From a checkpoint of a small transformer trained on Wikipedia.
Size: 9 layers, vocabulary 8192.
Each number is 128 + 32 x the weight over its row's rms, rounded and kept within 0 to 255. Layers, rows and columns count from 0. Numbers have three digits each. The size before them is the row's rms in percent of the matrix's.

# layer 3 MLP down, 384x1536, rms 0.247, rows 213-241, columns 576-671
107:117092152089119073115110116155067064141057122131170138148108144141103114115131104075130123117128059078062096144165149139078121115154101096140097086091062160203118127112111167139095091156147122104114123138071105136111049027149125185114141098120130104149103104110143116139110129103152149113
099:110088136164151163109105097153047087169093195166084185100213148076118140151145108081158111121125178114077142087129142150126077156145158180161078148145159168078149100170140095092116106113110100173095112114146088080070158137141107081151133170128107127091136097105117117157106082117105084093
102:106112182176104133168127101185139185121086122093059153097149116151102095199138148119189163173160126080167145108127112156178188118140163150150105082118128120122147204144061137107067124172077146145180102122185102108134119196146176150156227170077162115123124107185109160111126153133131131131
102:094084139120152164107126115096099122200164041116134129125094114100096115104165094152161168125134179196079127086128099090187100149145149139156091124136105170130083091108138088121078119121126173150162125135113199153060117152154112133109129103125094109135112124134054079166169125114143138129
096:084100104113170132151111097152083167152156138148128101125068133142160054106112157107133183155113116134070182081178108130164082080092114110149114102144117073098097101044096164101174187064143134139126071169132092185124125131088131088123192106116189134130104105072122141151136122149115104110
096:109117144139163199100139110120090095081079165115160133154083144104112123126071115110202100150091086174110122118182128095125173152170096094120111121115109105132115132096174162175141167091146159102121189152157073129077115174186129108083162091152114085116130066140152194119116152093158074144
104:078142194070135082111094130118120127030099096165171124134156150164073074121094074176154166135144118111077127155052130131091203169134060171147159116084041177113131141095154106159113120089140118102103107137152154172184163068156129151151200052130108184116151110130148149083153088069127162061
102:112078133155219110110155137106057081096136112085135102136119081092123082137102184153128175108056136093127065154152137170151087068109143151112110148139095097126156109134174145147134154096082134131077048100248175147157098103100150078115142129124166122123116113108161223153141127069116099097
101:158085173087140102109120164164112083159096105080170177086106132170135110074118133177156164144150077209163097130144126156089136128184148090123075155090160151176106113140092118143164133175113129169137132131162121098188073110129121132118105078102133113144066111108135103128121102124149147084
099:153125089074134152123101138155111155198104079136149099152144048089143100068124121182079144117156147086145146109117127151153103141125181102140126114133134117102128124110107111101119167103149085148044107112088102165097156171144083171114107206150106124105178098123104125173186116118161096126
102:142093099112150088076123110084088205132141121141146111181168131124119115056136162130093093120094126122126137081141145109115089138137111127148135126143095129174131099131083146122141077082113116088131155184125131097193179152108112147183122129152151191144143100137114129096134098124088145121
097:160099160174087159142153135077110165171119083098122120147132176142118159143151132140156158138065115157136181133070124153152108163101101152113133108105075161087104235121124121115108143139058098100139095163161124128138164162134121157123139131119067159133150156176134155189139072097114166128
101:157109154224176112077163140186128050176087170110118160073120087077137164105114114120094112146090102147169192076154124113103118115081130200107170102091087133115091099117177071190076058120162126119106134162117144139129128104135063162132078170089153140074151118129123163108171162125128078185
098:128107128078107077071089124084163096128203172122164115101090141073097122158140102138136105120135136131103108135138051143141094116138144182080111083153048157190134149093181114088138121131121169198102157073081119127101152119172140202135072095188135178124084102102132085141158142111114144157
100:097159057139063128118126128099171119180148088113120099156119101071162162126136152162071146124196137096156149126095114111126064145133153127150141160110080138058113133158135138134108136098108114095129161107157056100114089100124218042153134130159133104120118111098137129117132138089087162049
100:122112140095104166110176165171079083097155147128151181044164124172111134143091109113129161139099102100116156117090139151152158110177169160093136101167121070147106184136135197126085080107084106105093126143077152171159141118147118137172171103075159118104104117156180112187142140048085149108
102:113123153148145102104150144168102116167072104145167116132114135182101070160053092169147114108176155092140166138097175094143105147099109159118154154157146134162114206115093158071108090133115130106092181164183082162097133105130156106094126085151119122157075129181130107137145117197138105152
104:119132093124095104087124101136149128203183104099131105111154133155095112136125121075164076151204110134115116142168127133125184159141083189115199101129116159131162145133100105107107174104150105146159103096117110123157148104165103118179108131144086101116080142140126107122178133121158115137
106:138105135174108135144179162093110117148075137098120155190138146164112147113172111139184145129125139069255125151142123058127081077137163110123160146074146168139113133142114133100144136163108050076091107096141182119125101159092162103216148171119171138103133178166149110145129122114122102098
105:137098104148110106087157145133164191080120167089112156123146102071139051104133155120125082160107122076071149102072116144159126170104131175160111127163056137079117101135127112135109157181124090143119151144140163149115150092162183151165060114158126116134163130150116129120146139126107140127
097:091108084128097102131131165146146168174109125112142160115133144119110158168112128105163115109126166136137080077181073083072154125129112122101138178127120117134138170147047142122127167152111128158165114114110090170145094102156154127166121163120171205068126130114117172133164110163138110097
098:124159114175109126219131129148106118120106133172145108095094148172076147021171173170091169160026164148138210147120080097064177164189167180077112155115141125173100087131087151138161122117107134119152182096123167128142156143153126118094158113160128129124113130162076137197127102134158113122
100:193109089109106105105149140169088160069092116107180147161084123174100129121119177101107124110124145142181134098160075121139163110154128120169104086160191098125092200109158055125110150108075184157094081110157092145151184062127121089079150095140189104123114094144116151082199118105083171139
098:121113197105150162125123086100118155103122089144100150170111146093099159119131135138108181106113151069135067111131146085166091099084138153099129060123123103131134084122099129105148124124115155133198122122107146171154114171090120110128173146077173139145105085098135103136076147090114137102
099:140154084126147169100160103106113129138138163096131111115144113152136171136089082130147159134108118127166174173170167169099111136161185159095148204136152148150143139151195137141081116114144119128123090125123071113172135153132127100130103122092159178136115118165135128124066144124155122106
099:140162117068163107106145106085137083106150107130071140069099139124159165085148100116067090119081087123108101109114110159140131124168189090079135070135102213113172094104150142149113117119141113173140126168129142069135126174154174156169106116133129181084172168119103125135145178143129143148
097:134156106141163118119137082101153123137140176082137069071147121140139098133150078156133125121128120053144103094125175133170122161089147177142154181090146126110125101122124173102135171171148124124163131152160147092123124119110135146133175091177074224195160090156117142159132133138113130075
101:142083076090134158124118117109178124128128165124070112104107119106183136142130173090125124137090153071125144085115186081113104137108139127101075161092146104090136075105099091161154087121108071160139117133109129088149141097171133112146151171171149132109134156130141149096146093080095186084
102:144192120111140163191105101150081135134199148097093169119126119077083174133125127164131123132124137173145130084113094083109081137128129114129117145124149094152077152106122072098106099213120131137163117116097164137135118197157144120123145148165119150081118121122089105124155092192152116112